Weights of a small GPT-style language model, trained from scratch on English Wikipedia.
Size: 14 heads of 32 (1 for keys and values), vocabulary 8192.
Architecture: RMSNorm before each block, rotary positions, untied embeddings.
Training: a variant of Adam for these matrices, 319M tokens, 13430 steps.
Each number is 500 + 50 x the weight over its row's rms, rounded and kept within 0 to 999. Layers, rows and columns count from 0. Numbers have three digits each. The size before them is the row's rms in percent of the matrix's.

# q: layer 7 attention query, 448x224, rms 0.077, rows 15-29,47-61,79-93,111-125,143-157,175-189,207-221,239-253,271-285,303-317,335-349,367-381,399-413,431-445, columns 56-111
# k: layer 7 attention key, 32x224, rms 0.0838, rows 15-29, columns 56-111
q15 094:485558468488481421519533499566546510484496433450606448597453497526533507497564502529527540662485445501534492477472545559568448468541386531475589408458537489459498491472
q47 078:525580570580500552558483431468573450650537456456437499553549524541563436533489557537487549474476676549500551509433475479447417412483502612475486502470468549529468528511
q79 090:493496425488448516524538510541515456571570431385570438422513549567554521483558469611518508525484465464596447457520515542517516407612427446526570530568558569515446483485
q111 090:509501460422455560513587482577467426456620502410545405579457579510500426466489500457489537563547476478503429472535493434507481506576494447485564483519481514529583563536
q143 071:529509525564490501512584443563528453557520511423474506543495574573527496570450449550599514575506547460494444541528441496481439548542526555451468512520421478551614459496
q175 078:502510539583512458453534464526514428467535427486464478471438556441538497460629488538549527564456516448439447544467539494452511525521599520474509431502404482525500473585
q207 095:530490494480500490558558437557521520544466512442468477555535507429442547451472604436472498436517538421532492602457430426502451579507471479470448478515478466495608572544
q239 105:442522439457425442550553408482522470441558445453514511512500550470501525434533627449469453521481439550564522519539498458537487486594422426445544496517519504560527514491
q271 086:486504504480546609465562448465541422507521490442505427539412521528469410522473516549532509595562525471484468583539450475583429528523564543433563494583515573457509455498
q303 091:518543459467452493590553435435532373470551509485472440579477519471475515478429469402492396566497523532522485563380451444519467474511501463515499465435497506447571560453
q335 081:468585478465477510483457592388466430489536540501556350455466509481439480450561458391420460452551529463550499552460503410493524440385464429571473501475484483495519541577
q367 085:547507487519376448446537422501577593530554495468541406578510526542536477451543565510526552584529447472478536576548536509550605451578464502486550517632501436547509507562
q399 098:511509529521475503491470499476578474499518465456572380550493482506475451413591522496542509495508459434486475544429458435535406447519468406562542527500576552506491480483
q431 080:522571434578500481601436411555533639497461564509526460574446467519517561508525465499469642492434498483470512486479409502554574416529521436495541465527478488550508493399
k15 147:498480426529310500548493482522493461482448497419473509515533540555532575464512507565471485466474478517444511435496482466507402502456507452522489506568545546503574517526
q16 090:520469433446387566518465462390499466464460536536371595450536447526484577437441524549498400438484495548448515485610505479471547431494550464517455576512463544602530562441
q48 101:485500462574407480456550471579471524448508474411476533464495538512561485533449551496582461493424438464474472445497604491516512579469529447548459528464480497528472423535
q80 094:508503504547444541511422514562469538489415510504355571521519474564440534478415550387552517472470553467343541446583468445515504591382493473536491557463467547497617420494
q112 098:544516549596446521541502501497538521546457465537443608460539457490468593492402643461481457495482531536496542586601522515483533542447481504590447488559461520512427456426
q144 100:536482502454440450578470556482476439443439565469526526518445402486571595397483632451413469504470460535469551506536618507480448462462449427562485565507524567441452536553
q176 104:550458451487380486517524494599442534537527576470612556540488512600497535513387575537482400482499485554478495407599506465520464483505422527496467537529572565568522469488
q208 108:420496421534356562477529549471461512539516524421490474429535498576547477506496551536504457425486381501434581405595549489606545462515470485537474603520512572580446517435
q240 101:547451498600452550477467550548491512535492537517494607558522477612613509490412524582551449474504441497455555476581584552520465535415517510596486554570543499475549494485
q272 088:472462496462423336462491509525444504474511494505468570388531523469480607467487532511436450451483467540438529430572563499404585518530551537477444455433473453557479559523
q304 097:532483444476425496477426556537491574536460549434496556417532481545631478591510575550516481442432514455430582445634516492534448545399492501572519516479452508462565472534
q336 109:520435499518398453492561523535508493543419508430541609502567510552602486543465607518543449514516474551389563435620510535584462471505491511525489507509536489512548432481
q368 085:538502448411487520580379516482525493554526510523444569498430423495494512564411548425497399429477536532553500431509536465428392559511526502464428454526498629451473521417
q400 087:538528490459474519531578495471448472629379427479478591454462470488467451469448563513516418546419584519561467368690502529514558520500466573412423543582430520593449443519
q432 097:556534498469391517449513458523402385465524450439565576477543515501614442519507625526600431475421538558432492388574558479502477557426410566570467615508575550492515491560
k16 102:466513592508560583483494464466452489488486455527497478478454522435481525499476521486469503546535534470407431479503585597466544499552527582432579534539461477448511389570
q17 090:493497426506483432459553517408523538523462567577477508451549588493426536504449469494474509443514528442451518545623479399461570535559564557411382471522457558503508539478
q49 098:526496443462521474532510516471499524403425555553570433531417428386515526376538521464497480557392418507422448561457528580482534472549483518537561506526525432526568522497
q81 085:544464438520446477499461529559488547476494496433435464585443407580485587545469507499499559494512541555408520498486458480527483608471537454462479571482538463466509455400
q113 091:542514467517497547553453489422548517610396528609464563496518479487456537475528490520531468442484374477530497520481461430504531499448507523549466392428471536436579512517
q145 105:506532553456512458536476547441409503483501458552517524398431530451499587452544484482475530543522454501518590459522560495440528517456479518528509464403503415457505551516
q177 097:405611441320471469555450523479507555553498545550556489504537443494532476439450418416459482457590443492483525454422437561546494549504467483518520416530562544434447564464
q209 091:504475453472517509407516543463512508412477518535469486487466471452507454443506445548459505545440385670484537453540545465493527445547475494558546437464483486495398504476
q241 099:543489543598542489489403530475479492538423470559492455513454470514559511403496458475494415524488474549497618489555586583473480446514451541561452524554600401410522470509
q273 107:428574448504444503488471531507438462566490462550541537530552473481569594492534529477501489487437527553496497412473525518501539462524546498498421461492536501513502519486
q305 108:451436525490557511436472523468437556461488517534550520474463422513553519459608414543452487424520392458496518519559486468452573502530458557458492477532491398550479492415
q337 108:381481489561521502562495494493477546595448411555525564423534531514527610422544399592529523455499501527427486427522460529475590507597622529547455543532444519554467373447
q369 097:549543475448558531535447550392535404528467504587490502599380451453464581465465521352463471504503496567562540510493482402396416536541502550541499376499494516403480482454
q401 095:482586471438449516499606524459574490557472585497463566489512488522536529462499493498457542532448514513509441335553591454502545526530492563511547476605505453436502574511
q433 096:501474487469494519466466535462449462496582487539479525472571466565464467600471520539536379485583464457553508525466615528504506524554471565451502499446551452469579554469
k17 097:577518497460717536429535533480498480426486523579500503566464459500369414501465514538554525539517542519546389626473563526479562456537505570508513493504502408488605552502
q18 099:581503517488505537519517474521496471558510553448482497543489431514589471467538588498565571498502577527425519458449528514556414498522467398527484468549539526548474490536
q50 092:503463475503481557499491482412531499493463471405567471536450534497547429590489449526469479532540524561545485397481478584566505484488535481448473477504627448475510527632
q82 099:497504529566505594529561458437589471411553474460518552511567566494486424466431489460463481538441534523516451416481454442564543490478505573440502535571488512626544499613
q114 103:387388525509498568463511493544561526464509510405468452491586514504551514561516483457427565525491611470536477446483523567492545471462544445492572567566563550531414523565
q146 093:499473528396430545567568468499485450456495522406487467578542469570567434605427506471522584484464483433410422511447497572555496549486536500433541552530574476434565580566
q178 108:544504529580466497490510452508394538484510471363510608450505604447429563470530512553596486500424578516408498421536506498509504493513444490498420567518535438489477499472
q210 094:523416567493458504527449376488497533503515421465550471446490559446608554579568483495497513396493640458413491466506516550468483495487493446483482502501515528571574410561
q242 099:466493496546463546479524441511521494552477429497503563543600573524463505595559543538563508476500514520434514455529443520538458586483623535502400469513363574515546470452
q274 098:514471515572487481564512475546520608431505509361518500433448564550428486473496483444502521545473540458329493410558491464558477572538544555451512566592499511522549438430
q306 094:470506488557410490518473489515518513635403474460482491428638537605563517471502468479504587442518515495393491415529578523585459493395603478591479556454385511504444481580
q338 101:578510440446500534501529539544502468372458548493453426598479420454593493406460571438491435512433550581443489498526522491530479491503435464443483473535509492476522558493
q370 102:507519548509437450524532473522466543462549486334485489466544528544523488557495574493561473496413583478380438423475564602568529535549419525409459595553508489571497506545
q402 092:511507454508446570469424542522469557538486432368565453522503535550417513420591516484488456468520547395418452542522457468578463534507534434478405510471564506523516553505
q434 116:552419472475481504466472503518438563482448450393582554550498516477550533535507545498571605527463495537311522458505451479542461459451488447561521559522606566521452480546
k18 093:485498512533490538591455474502526508595442407491513497472483488498548572524563550525476502451481541532540497439476522543577486485455404457524434459573534476485483515525
q19 099:435516435541475506486473478419527478462535558525465507439522515544372560487426492509462427399482464540489514507495545546504522461520519404591500600474532510476480463513
q51 097:465476475584468431430458504628476529489520416441505518482584542634531513510498448532537594433515387442458499541532587469487506573403465405468521561419496496467448488499
q83 089:531456540564493546521447511446489529544401527544436576506555531520469463511486674466580518464556545438498560491523481458500499523429553537557423474464457452553561488469
q115 098:565480528563494443564439449497514474552489419488494590457528546576521567549475601525547439446464527444498450501494495522575474441506527487543488519436582452581450440462
q147 106:500518453507467541545470627452484443510420510475500445522438452507477464492586517415428478499500440520582501528453594479488504451404465441543487519429538585443522555483
q179 097:471461478447478563481476556560468530529593557567498524487503497619491540583414538485431418488542480490586505463563477494501498469538441532448565535505587520581475559474
q211 097:435490489493476590484450507532516460522502502507456516499587477581493466536492491536492471503448425570498474421543482530542470379576605495616463554462541637529468554440
q243 104:505416538607556497461550569589461490392507592515498561495489529561500498486507533518576532465562594464484493546527598524496507519503468472591552535482554455506454434527
q275 097:447484488480521453456491495514444495581542460537451574455439450462560624492549526513486479441548461527557508488537539556371540508485477432467443478454523532509467567489
q307 099:431478521536453566471421574477537519510508524493543602484572550524450594591544603561623547457544535446401559457488575501523573545504482554547522533430499587528567415489
q339 117:451415531540497505523527434483505553493549474474470664491584519529491537625449534557522441425563469556431615513532532579518549489524475566495525513479537438535499413437
q371 108:518451528430540533554465508511522415428414517542492527474452525495498506618489543476497401475494521516557470450522596502486424557559519405490457498518616570477454459414
q403 106:527453519594539566432480545471449421556546465521490546484505434484572496591536615487565451431540485612586539454536526607510542544536458529464433589546488488528416502501
q435 096:433595526464515483413538551437477362535542499503539550455504537491537442468536553505543453404522550545484439462514563492485483649457537541451479547502510508488446493574
k19 104:450551558459555416459459478501455492483522450491563447529405490513492440550495456528475523532389497441469492495471581507525533537516515512471509487375569498418453476511
q20 106:474466509488527456490548549493493471498539462545609539563512508454459517511556542560513481557569466450480506576450498608534458505590550606613505435544567492516521493383
q52 113:588536551475553489595497557455514476597526510479603464503445441537484462439525445539511490512467550533499511540521479506473446451571498579470529500461467492505576497447
q84 098:441558390464516480444553508474529493500472494478458534437470469453476513529592464488472486454519496475525490532460475466478491584520487521505454437458570535502427485395
q116 101:491453437420476555511473505503444461482564576463569488555495551541470363522603411584518498473511428531420481451466441529530455479504560554505575533494550548464501469518
q148 107:544536548539514533376579524477477393499532492583544543458519506507462410496553448477614522505479520511495543493487464443560505556439502526618526424535454483444516468476
q180 120:457468455450524446475457450474564511432494379406475502496540512467548506488541551518547542524439520473455487449385445532540432567468521476435539467554533448483431429528
q212 107:495420534523506488493454466487524526471455506510464493520549513419521483545462573540504544542497520415578622533533499503547502502441448479441545515515518411545573508498
q244 106:411540493488502475571523540368610403509466518510520430513504449455515510455569484501420534434580384468564492479440557510511524559463486479493520441541479484435474503521
q276 098:552524435495516576469489505456456462501476560459586409506467501557472445467514485431482538569420512481529472503494478497575428469542483485538497480519507539412471397504
q308 094:558410520553528531471641478495534453516540546527521540486569523555435503436515486527510550564539435568517503529531539476521496524466473518508576443404607545530467474466
q340 104:603504413515485575562465538517519473493458540504467411480564477567499472408585484512534518582509471492539491460556532428530559466360538432549479544535478503493390574421
q372 098:516486510549497466484503535456416534521523528476480473527463453505461414437509481535507565505482415467491528641474500510611609486388576537565627517473509411485447494463
q404 103:465413628454511415556620548497516481459417545498512453543515441576472432524460415552431609533533421496368466503443503516502462485492508417601579505437515466508452478450
q436 113:510504540509481554607397595563557550494548536541477420570489500570486541426483443384395495555515467500560508559538485479448429481603469491429524465457428467554582562437
k20 108:475523383415484452557574468519479469475458572524475559570523547485572493500436473519521430598600504509475532562503508510483469570518538420509412438519593472468450558592
q21 102:499481560513451444514528501549510542570472456468511492594443529515612563421569462514511507528494472522409535477541531417507479441562467518433519446434562516504483485516
q53 124:541536480442435508601565416435534542453468561487521447546479485420504461435486530506387438599462558520533457498411418492474461470578426558465505387550451479504558572532
q85 106:485507456482447450498504496453559462501593435476527420389510532561585565482491463492426457498509492459594439479514508453518513437538465502466478570539594437586517541492
q117 106:473519453473501563485487567526493511514468545515578367587527470449462498460563456440446595501522441484496506474417484478523554600471485503515488480452476535435634581501
q149 092:511555627487403448485646424540548489489487446535512571508554580507575512443478588566568499499455477476416545465543485503508476544548527544471508479509511436527480418506
q181 100:532522477533457435483528459542515437471450431489445566534542511418473502363570449459515569544489510541473481495534552476469467536503578486517490520567481530417524446537
q213 100:592456561447496476529584424506497443476416473497499443469461523401491536479464487460441526510508614476440502540510435435473566649500462430400442480586482451484562519568
q245 095:478535529475437568576469483434551582636594413519497488565623526507498580445528517458486478467478388489509534487507429426519455496430450477465423557477454538533556514547
q277 080:472483496538550572532554559551562455443449552537563478514505506492417392435510518515504529575420514518437466556504496449578433512539558523540570455453450510568427354456
q309 090:465497507419469443536555446499469498462534463460581437527467501436570566475442389413374422513438462550505539485525486462466506478574474439488529507500581407540464514500
q341 103:497545508511491484521474607497456403446455551541568405508444436485549580434577407490539507519457498526416453446496458397572530462456518411529409532533496560388424511502
q373 099:537510543455406444461518560546500569562582490431507439618496510496518515389533459514504562591514449554477436512524454504531631445553425575476504502498502411474561578511
q405 133:542532525385428434544566473510541498442468510407516396513490482490466446393552469481424487568455536388418446524497452417517434491532446422563576482488557473521548515520
q437 092:513476480567451542512441525515489656542467531491477506558483471483452527486501419502493585578468419463448511529461405439470509343496439517576537471519478525566508503396
k21 100:488460453561483568496431477487499573516446539506528513507591504527476607443576574522493565486591467480567534583471481503499415485491421501561505425545461453541502556432
q22 095:526486453525468513484537511445552531384405514593421545511570473443377535478464449474531452531503542542495495519578477494490546526496517490410469550490450465530497511476
q54 095:488456544607485485512524468585448544450478476521480550443489503481500522501449604453536507517495425456460455515459574455492538556461555464529524514433421516466447365410
q86 099:508435408505480462448523506604398517487437562430480474568399407505486462470470548446474480484532536527443568548535595521500434528516511418533552573502525491417534434403
q118 125:581508575547509406509543474503504526452513439606519558446512502490422549457415557470553487511515531534473507567607571493475470614523522537515461483532450499526487412422
q150 090:498527538492514477524474515461550512401478546537492522564515442487446598422526588483453369494471544616497505490480597479450460472468461523522514522511482564380397476507
q182 105:569438531494451513514501536572509460561486553548508456583475435556563462530426529461481435516546507544580528469626516461505497495473510515536520472512507593570537476521
q214 109:434515446514438508481489574433482504518494550471540468530499457616522472484486536482517478472521333487526527522559504391499509477555517603510423494481497510491511585380
q246 100:492411565455509496458492454579542522515608447535539599475443527442569477479429527535457426459531440553572521554593480585467454457502524460479459504535483473496509567553
q278 097:559466530433459384473421472518502489457440455524499496420575472441511555457506534516435476493494513482580584535572472489387601438469468493516461442372505477542482524530
q310 094:537479516477488508390411515567383537333525465524493496435486451443518462573479540503458496430509524538492468518541514519452505519534435531479545513497582456472581451585
q342 094:470443567518428510490510533519413428550485499368517598408591548554528510557457505553507517543612553504382630471552494501524463488528452493504440550516508492484495412431
q374 105:511428559460506497477495510546490468420584513589469480508417510386484497599408508464422476447564427594645476440498501405424438538643508440485502449560478477470480508514
q406 095:574521575519480543566575426485389459592390457529463543519482443432546393554373534467486500516491467483526534482559537532453566492440497541430508611531449479581479432419
q438 096:556577463503463469457527423495463470465502523448592468482486497495531432504560534573555501497439570577479546446543534509440495515472424514563498568489538479475587461527
k22 101:460511624567549462489427504480474521522483512513471493434507523474490531530499519562486535548466534470456418440529540521451477457441478575485572482521500528537569422533
q23 119:393568514492496521517467528482631534467535441527547429589565501523456526433545454528418443563568436439575472504421538485561545502572463606555513472504586496519537522422
q55 103:520527441434476525523541523388608488570497591478495477487568448458448411430631453523470530538494561459484505532466486443460497472625560539492491428553482484611538519541
q87 100:508510520479560505481553503557531525517626444583505458518500586558451524404534420516518547521480489544605424478429471507516523456599489575442550481546480523526521536578
q119 098:448555412394530548492443502496537546584552561500546411520405574391510428498460510537475493503573485442494588451470503578468575435556525503526517398528550498535544589512
q151 101:458487541527528535545538481527536454496568471451539527446503438566506460562529423584480577397515420393504510530490535524547514494496542491475465528513435376476528571476
q183 090:511576467519499402561456484516502509417497418458492476435489483395437511418553496530566529526443501429494435518422454542466520411521557512551428472510485443486519553557
q215 090:609469543544546510456539579536598505447548539532443457453472513391498521395546531528497532526565577469548446551464517453499447482484553468466540412555449452514551523532
q247 100:495518484611537503626489519529472474590476528482598453680507487482421502456508486512518545507469503462492536516472482503622462504625527532544521472471548502478523434382
q279 095:479515480494510560532516490510523469481492590495557523480497559521457379501408422507507519558504505432431504521476465507587444486513584487581521561554490456566475458473
q311 095:530552525470536486551602442531537513515583479563507425517446417482496451402550455455445419568427447504609509498485347442477544526499477430428545437429441476512479500545
q343 097:534553477480531570499434514528641522499477464558449335516480455485446500445639522460456471463480522427545461502455454436472572526498543424557473520502430499516531589477
q375 102:489506477427482427555517376527543502503459473427479481518535487444516504372539445513440457534472438493419504589453413592452477448410519517502555498488509451516454542504
q407 114:520527493458514526476551541478638502513574513451482429561518506523469493437587455468541473511497538477502439472452427402526412465580557473494516365489517497489509631423
q439 105:557422486522529481518529584524534575499443458517473489502457477487494530566524488461426463592503523423516541470558489480578541401596536557529518406501492395534442514437
k23 104:444497439445479468573512496537607454467440558553500587569564585487419528441451518495546543500493446542492514513463486403484451531486482496490495535567424500555485399513
q24 109:527452493499508566505507502497419488499548539476437525411520512472517396544473493492571524459452555474554432516506423502497463529404544483525498592568462478546537538513
q56 095:472481519559508466411513621632438499490513440585460541480500492546483590601458474433571513473461431484553454509558582476502561570439535438492457577539545560413501476503
q88 103:538547520532545464542515477575444522424476620542416557573404420365475461555417545481547484554454508537436595547540513536540446572462511437488564520479452523430499453518
q120 110:574512557501530400468464479459447546508515491495487599399521493519494487538505465564609433437498514459399548467480433562478482556469577571487435529494475477516438439477
q152 112:552504465489572524430435563477496579472592505556530497446480472502454476490492468475540464458458576550479521387476500453560498475480511492639512520554485579439454437545
q184 109:540486509447523522584491525483517471539453593482556460572452445495536411579397628506438485548496485493555586519527502508540477468458488505503535480476567511596510468479
q216 101:401582468566486429470479549492403537513537505473520498452491499596512490539494473532553481500570429481494510417572562526480573435521486551508525569469537533517451494452
q248 091:518524516460572581504444476504541514543503572481549471486467485471552441500493403587451483465515475404507509504409445560555476531440581464502478495476516498472498548580
q280 093:606482513465510491490446485495472483519505474489491522470536468565599542603433541409476421428494428479581469481432534540479571445420508488574456553462489457435528570556
q312 113:465412545464565501432448517564518536486523431519481555455511521466452418550509547575502611479505500521555437513565483528467449528453551533401489531537493532507449505536
q344 087:520458497461512475496502427576521469502479447445519618505521576464489451509457540598558547569449450468483527469606433536515447504524589556458508534500468512529466486504
q376 085:512541481528567558507548487549426383479500506480555514425455485500518449557488525505446479486446510524537452438418499444554428531380539451575551490409503493442559486507
q408 119:460533472470556497594521504502426478475488514547425582485471529469559487579356477489453548514508467592573548482471609533426583461415541532463522562523467491511553438460
q440 096:485482563492471540502527516529578415402600476501432473444540576523506424480483529470501435448473545491584462481561563564461458571532516483488364572497501517436592500622
k24 104:595574516457518472478537478490505429557440572477443470465545487493580430637500551527495410517514544445519455478522516517521548496447536517462472475426430423520524561451
q25 111:543583467513503578525442519436542488408489560511489401605513512494478476445479499414449538533544503479484460550416548488541451501508555495484558505505560491393492498452
q57 093:530632517487521430539507514411517478548463493468555465381434463518435422421484472486516440540462526438480547480508585408576521529508628605575499466469510456529594432457
q89 117:512508474490483482432489495506428443532529490417437500522436450538565441549520524450535543415446489489467482455449565464597493456516504459536583534495577588491466475553
q121 111:576456552371454473453495416463446476492523526459432514406467512515534475560471475529468516523488570483404477477567447470435518445460605482436591521555505560589475450621
q153 104:492477408498485503375642501575473479550550445452492575492600485515551407517559500600608507474526524510464484411456415522531459539447561565458547560546485500460562579489
q185 086:574482501566492451440528478540523436468525421518483468499383441511559492627492434494583491454522520503561509464502528478520574509481464465562518469526477460493528436484
q217 098:442474499456474489536542494443525527534455518511476502475540440503491547518515452455444506499529520450511500554589549472519538579533554481495544417471514436605593453445
q249 099:532522488439491419499464495422620481493564372516566468425438555448514550539478589486447459484444552601495420385563530471523556502477613461547502547551431466575478565459
q281 113:597534452480445486485510506594468462535511445420474502535479510516515425511495511517562513500433570409473522504546457471564440495471528588522516584508516528469588479481
q313 107:499490463557515508432429543541463508475478429397436481420581442499498492411625486468522583468514438453491444453471473541491482424421491507502487483453438495550463525650
q345 098:427456543541524454493540425436544467495545498461481528431512415464432464475416517547491525472463576535544527510528516561391478581560558487536428443503469464575538439650
q377 110:552474610598472478439455480544461507554589502429536441479453531548508465465529449517542521468396481496425484430455533435507379411536506455520462536479502469588452412541
q409 102:479500502471450495519544440504470485554492477444447447612490546559409394420417475475520471540487490421465442508522428471512493487563447449542436521502555450541565504433
q441 107:478551551491505482534456495560369594460541487482507483488517499474498389474502417545468451496548429469483531477465493481533484396480511544481477573413579457476586513474
k25 107:510438507532510508481453366451456580506570509543563554455535651526565532504501493539453529534507498517487541491577454456410506552519483440462527456467500518544506426526
q26 110:547445543533461509540512541567478508562454545443625573549474473519556493509564498518457518424464426452309562482436475490621451519400531426576476558447538543435454500496
q58 093:452609494446459452529582477438417598488449507495590520423472483492443507501400527532495435497517546494498588461530435553530431535450466585563533540458452420537535479524
q90 097:440532487422473506397559476388462458528542499435487469464498500461528498553654497485506513422437534425537555470425478477519516430464454545475487436476566583534511568538
q122 105:507466499454460474511456524450449547496606615435523445485558511562570447533510431519474461455492469466395466398458477487540496538427550533434489594454511569528536488479
q154 101:559537540482418527422573547549500462521560474548527582570500466557555490458500537535633481450416456567446462371527434482544433576514549518449486522523501561493573486494
q186 101:571454508514487534415498460492578422468503413373400596478487557501588484549523555486588530514475513487415545412546476498559468538464557486467433535517418430447446492381
q218 091:601517599477452434584479474501510384512456487447459482531516471424520461560494599404453471536456590427471455462526455538484495621482516516433420518487440478478617591471
q250 107:481492563434482488585420630454519519530540512566536527471501433453456536547519517486449490394485477490439501537540481473483522502437608586488454519407431564475450518427
q282 096:574514480532463563497457496463444466513439572457448491505415496519534433548522525550544463474444589568494514448645558487579473543472495501519476614497518542481564401426
q314 088:638466468511457434514547520571471519473488479425542498537501504511526496550477477464403507490350444513343475469491570495583410473478520470478472469392629566481498420563
q346 086:574489575431435526511537530493516449398546527447489463557522516468544438502441453480535488581422473502496484436516543488513458558492498443487457475497559466499448532549
q378 108:575445577580428471478493524521426548561544573420453542434514514532544415457542444552572579486451566512373486376550494544571615454456526519597536592504536438532517541483
q410 103:539432606465449442520523517556474484505448558490514505435461509514416473485462371546499549508513497388406548526491462543572441564561476439543387509436467487574468478494
q442 088:448532567484404507593426555466509539557484524531461480530416492478503614391450423547450486580455425548444541522554377526526489444500534422500546481552490554610500530500
k26 101:532554438474453589442500511540463566467469541512488538465601576529585523545569494492485568457535418414448482520456418529399559496468566469507576484409478514493385518552
q27 103:449555477471538524482466476531580522471531495524549338551519520467459529473511482464491493546539504527571497550438497566522506447559480480521492511478583484444466419538
q59 101:537521538502513503611498428427647474523460536353544486499472486429471443489550514562421431526501497440527540477484552529560483443520537465504435401464511422527529535479
q91 098:579435500485570516511520472473548486534531509525474420522480569512505411439509531466455527508461474472652347541470465455453537343530472561548444498497544456573545591491
q123 121:399445552465534544491434557555538586542568429487540475466614531562499489597524426530442523469565472445539543490434496577553561390491583496453516505422559454585512467448
q155 112:458468441542485554463588452553475468471479433473481531583527485556489377603502501519497559451478444479524467521456412536590564488479549502467460538469500511479569511453
q187 089:466484484543575474475520521527456514322509398574508548481537516452412548448567510461547468508523588563495449558560449457418528529554504501475571485459452424416514521498
q219 102:508403619488566485451530435595586541519525483513517491479615540548504520446554453568550544507539544538495411571503589464459465422565617529569550514412555563560522414585
q251 115:502544566529531519563531491511568508562482476526501484496534494546437480538577490467552495493482532458452491442491461448492511565473530466549340503509389487569436473428
q283 106:540504490515503482527558431546563529481548468390511464558461518525430396549497512448528538557506508384439513493540402471549467525561520512509561510562501545540522510397
q315 105:521446594565505502490526471583496527555453542500608453492622568537482527369577430532562628572539485472484493520472524456445519380495511556635451592469472479487469495584
q347 105:521409505529580507466475536585566507351535563495488462510601488502466460488491483520417532544526510559503524548474524495423455472552501473542559563417544406454447508472
q379 103:497447553531530487521589536538528515383486492467530436543484582497495435549543516589490465548445414456566378564525557484509412443552491501428550569482550447477466447527
q411 106:497468475512517509484530498540519500462515438452557404524531531472475451559571510552514443485509606472410437548547399516464416527586488412516521403471570513568457627524
q443 100:546465431482581439445477489494443566566459521479596484481523459470440468518560407506486610513511578467365531520439360458552585459533521470537492549468527451491494455401
k27 117:444534403465440450456451433563518577580549498482618511529555622505538485497555575602541520490405503500544562412462567552503425547539457498516554460455550572483352448511
q28 090:543505515482424579475493524410553440414537504515455500513498468543403510545405538442452434541463419466571460522555456431510494452545495462520525561484556506540626513461
q60 118:498415471585488477470458544595459571510567450477476558439545516602518518550538487527590527444447410485455484460555524485558526538485503436504462607469482527527414395450
q92 106:506492530570506532521462537541440514482517507594436583577488475573461459546428546478566519454464519476430569477502517479588505556463625588521509507475498465431506460523
q124 103:551542557498466492486426543505477525552484512540412579459518461460466485520414548488520391486523492414491566600493409538466529556492484500493400503484425431501427467433
q156 085:467482464487498609488474604424587440481556526493507513505548395454493479410516568477480473462482522500501550395472549489534474502408503498553470522515465559460425482458
q188 117:510452524495521510530470443584528499478531567526533531540503388566516515607437538523499417503504477538576499441545558517548498446483466573475590563474575505662475460504
q220 109:399585428466455550479511597497502522527569561509489480419526491561510576448532519536512454433468437464507507439552512492512524555485489503533567562488447609565505492416
q252 090:528502465523568507507440603449507561525519515491477569560457485483575479437495519482523532441528516480511517488446623519533526538381574539564515505440462469441544491519
q284 100:486533541467515457429395533475484488592526480511433608352519537477600553518505527540512444375471530470450545404523588586438575480451571519503455507475533484504485543472
q316 104:477491428492498541596437489512528522470569498485500614522522496502541457619425656563523498437468460533454548498529435548623514591472491599494517534444472428470518457583
q348 100:498483502469504504564574412503534415500496451481462590525538492484484495548459564594493443494483484537460491501546490553561525511557507569448533511463447450542475366520
q380 104:500556469475505554576437490562503449514384538453455556419513471458494497549501516445451375470463467486531450524460530434545474486422471477541446536443541544501512474464
q412 097:536447515509547555463500499507522522536453455441434541542470489515585412518435563487474507463467461534569534455533530649463600466504389553465423580490482428547508435461
q444 107:529496585493500522426465523528469416510565463494532570451494553517592480541556637526521395431470542533511456392560603534498438497513525556490439567464533505531412484596
k28 110:533553570471560451489577531500510508569496470401483538495483506486538487506534514536519529437485541431442513431530498450515471579459569434427527536474391562402508537489
q29 105:390451483498518475473499534492533424488575441472498556463463486530471550533503474600466474476503398626585502543520517492459570381548445525533537491467523465538439495489
q61 107:444419533593491510491469439621587513528635447527518531489624557501506525505577512594530449454486514545480527516515504489508463489619482497482494528459573524554392486481
q93 097:472442569504514499516500521521574505432416475565439473524499513499458459470497504436497493576538485543551452522479513536375557457529465472535451437450528426470454540507
q125 098:494474491496471586519477464569526490532580465491545476559555650550480457513561466523539525516518423512558478560433511457541470392494435543542500529426601450505543533481
q157 104:469451535488524469515464566522485462542439464459514541425390530545485494530526414493403526615508444529603473561515509459467514470476472502447404394370453461542489529497
q189 101:392521488395511497476520489584457506466559522534536472459468506483468481487529522527507433532465446470577391517513475418441505452635415512516550455461529508512479550490
q221 090:487531469520550631410488483592459503466466491476444505488498525465490500460498489529495323495472494517534471484434481502510514353557447395572453614411551608513461515497
q253 105:444482455585578463452581506496421471432538509491462430557452505521496514441524523453580557481599470484546484544438532470486525516514439520437579431472584467516547489511
q285 105:438528527551544478429521522498462501579562489547553520513470460482488577526556521536542482496506444567503462501399526498469481462485482509510438476454499574480404521493
q317 097:455510536515474486512558513482535450461634530514559539654448511502509482478474537505572482559547487563482453553510509478424530552583385606525473463450523563412476495434
q349 100:505490520538542487435463486509483559508589474593589549480507536535520565546538458531512524422562518527492479534514463532505501429523449509513518524467492526489421452488
q381 109:476468479464528473534544506562564467490416426517546586550488524517481550562552579457483434518527422546559479559555543482541456506574487489509496477444531500457521408481
q413 121:509516513573575557375492557516542530550649472557572464427512508488554542489607498508555504442451499586602554443475454516549484471575496558480505489474490490477407546512
q445 105:443468497505574525441534494526550473530604494559477548478528508514468547489556535449518460451504541520596422484519550478545539526523460579476489476433470499504420452455
k29 119:547421523424529438570461499452537485471527572454499388587521471523545475581534449523462494517482442462523625475501520527570507456498489491404570500482550536429469553447